Weights of a small GPT-style language model, trained from scratch on English Wikipedia.
Architecture: rotary positions, biases, embeddings untied during training, normalized queries and keys, some layers without attention, local attention windows, value embeddings, hashed n-gram embeddings, a smear gate, an embedding shortcut, learned residual scales, capped logits.
Each number is 200 + 20 x the weight over its row's rms, rounded and kept within 0 to 999. Layers, rows and columns count from 0. The size before them is the row's rms in percent of the matrix's.

# layer 8 MLP up, 512x128, rms 0.0604, rows 176-197, columns 96-127
105,171,207,152,199,188,212,184,193,233,187,201,207,230,187,207,170,206,182,177,233,184,204,190,203,214,154,194,225,189,191,203,216
094,156,223,179,194,215,169,192,171,219,195,229,223,164,202,180,219,217,202,229,230,225,177,193,204,200,193,160,192,221,147,227,179
107,177,195,163,170,215,236,210,196,238,196,227,217,225,227,205,212,174,229,218,235,193,203,223,234,211,173,249,167,184,189,220,166
100,217,244,189,177,228,206,225,177,193,199,237,216,219,196,203,176,198,191,196,193,199,217,181,210,144,190,172,136,185,188,215,208
095,200,190,180,197,166,222,210,214,209,211,194,215,183,204,184,168,195,200,222,199,183,228,192,193,180,193,179,168,246,270,213,212
104,214,229,179,205,189,220,233,196,185,190,204,188,206,240,197,196,213,184,207,196,194,206,207,240,205,203,176,187,178,194,215,170
104,196,190,173,180,174,191,217,191,207,211,215,210,200,201,196,173,200,239,178,211,174,206,235,216,198,216,198,204,197,190,165,193
103,216,183,193,176,200,206,190,188,193,180,184,181,202,215,220,202,217,176,216,206,188,193,204,225,227,204,227,208,236,206,182,156
102,187,214,196,188,183,218,197,170,180,207,187,203,223,227,232,185,186,205,206,199,199,217,192,202,190,206,208,211,192,224,179,194
097,184,210,185,176,221,238,208,190,170,202,223,236,167,186,198,181,214,205,168,253,183,191,203,211,211,209,184,184,201,202,219,201
116,173,207,214,201,181,160,172,221,193,211,212,209,212,211,160,203,217,191,183,204,215,200,213,251,188,215,214,194,228,168,189,183
098,216,199,222,182,190,221,172,245,203,216,228,222,195,228,198,215,194,233,232,172,151,201,250,216,203,171,189,156,192,233,204,163
092,170,184,209,185,198,195,196,222,189,207,218,198,203,167,195,217,177,222,210,210,195,182,165,216,171,182,214,183,193,204,202,218
102,197,229,171,175,207,214,179,186,207,191,213,183,223,213,194,194,210,224,197,176,174,238,213,204,182,211,197,177,199,199,201,179
098,173,194,200,205,185,184,221,194,212,228,197,216,229,208,209,186,202,225,201,175,200,205,199,194,201,196,165,223,210,175,180,177
081,220,205,173,215,227,189,186,187,191,207,208,202,251,197,200,193,220,201,187,216,181,234,172,177,179,215,176,175,226,219,196,206
107,205,206,179,189,196,215,224,214,201,245,217,169,200,172,179,217,215,198,217,180,219,227,219,225,227,212,201,200,202,185,199,191
094,187,216,227,223,230,189,209,248,217,198,207,195,227,176,188,223,195,206,168,221,201,171,207,234,192,190,164,173,199,210,235,196
099,185,201,243,215,240,176,200,201,198,216,166,205,174,206,231,242,211,215,214,203,202,201,183,210,202,205,180,207,167,210,217,210
102,198,201,201,218,178,208,209,191,196,178,195,208,194,195,187,215,181,193,210,222,218,210,219,178,218,230,214,182,192,190,158,159
093,198,219,199,207,219,198,227,201,212,170,226,186,226,233,190,190,212,218,177,177,209,172,192,209,200,196,201,196,179,213,163,172
099,160,164,196,243,199,189,164,184,214,212,175,208,234,183,213,186,190,224,225,180,190,194,212,176,221,228,207,196,229,201,174,164
# layer 8 MLP down (transposed), 512x128, rms 0.0605, rows 176-196, columns 96-127
101,203,190,191,195,201,196,175,239,220,205,184,238,205,206,203,203,213,192,166,181,239,209,224,201,218,174,257,183,175,170,195,170
088,230,201,215,197,191,223,193,208,216,179,212,231,161,194,212,215,167,177,217,185,203,221,216,186,176,212,186,210,203,198,217,194
102,207,198,209,204,207,205,229,221,250,202,199,211,221,222,210,197,217,212,190,196,171,193,204,208,193,220,236,177,186,189,202,213
097,227,197,193,225,199,196,223,216,206,218,199,195,247,196,185,176,161,202,197,161,185,192,221,208,213,200,185,232,173,216,185,207
093,193,191,210,211,188,209,190,213,218,187,210,194,182,200,203,209,211,234,227,180,211,231,193,157,231,194,223,191,184,222,182,217
107,178,200,155,202,171,208,184,230,214,177,210,183,188,183,208,210,197,191,217,223,225,188,187,184,196,223,225,223,237,181,228,221
101,230,212,225,187,213,255,215,191,202,197,184,238,184,224,197,213,232,214,183,235,182,195,176,154,210,173,184,148,231,187,176,230
104,197,199,180,199,191,225,160,176,213,207,180,175,165,213,245,227,205,183,201,210,152,204,190,186,208,201,187,201,231,189,165,162
102,172,194,183,199,195,181,203,181,214,233,220,180,209,184,221,228,203,173,204,219,179,223,237,137,166,198,181,214,203,194,208,229
100,190,204,226,205,232,219,178,179,169,224,196,218,185,189,214,191,218,173,265,195,178,210,182,182,259,207,240,195,185,198,199,165
113,189,176,183,198,203,180,213,216,198,207,168,201,207,258,160,201,226,186,184,215,173,193,202,256,202,203,215,214,186,194,177,190
099,236,219,151,188,213,217,175,242,193,204,208,193,199,211,202,197,175,188,197,230,169,172,231,185,174,184,198,209,211,199,208,193
104,182,186,210,163,170,177,186,221,195,219,196,245,204,173,169,197,182,204,216,220,193,160,214,238,180,187,185,207,188,188,197,200
099,194,215,171,226,243,214,181,189,217,225,195,169,171,193,157,176,203,198,219,180,240,245,162,193,209,199,183,229,210,224,195,197
104,167,199,190,181,183,213,182,206,205,183,215,206,178,194,195,192,179,224,195,170,227,184,227,264,198,205,174,177,179,184,178,221
078,201,225,185,217,173,225,207,219,182,227,198,190,226,189,242,184,213,210,224,172,190,230,195,134,211,194,188,211,191,166,203,194
103,184,191,187,188,188,200,182,194,196,195,195,215,184,207,176,202,197,176,246,183,181,225,146,263,213,233,186,205,184,177,190,181
097,149,182,185,168,197,184,194,220,225,202,206,195,217,213,179,208,177,228,181,156,193,168,234,203,212,183,169,172,171,204,223,217
102,174,190,182,250,211,204,180,236,202,214,216,215,201,158,181,191,227,198,195,218,164,203,221,211,219,196,183,188,189,202,166,195
102,225,169,212,200,211,215,212,186,190,168,200,228,181,214,193,221,208,199,213,242,212,197,195,207,225,191,191,202,182,180,191,194
100,196,211,162,197,215,197,197,171,208,205,200,188,206,197,182,232,189,219,206,208,190,188,205,173,252,218,204,181,189,224,162,175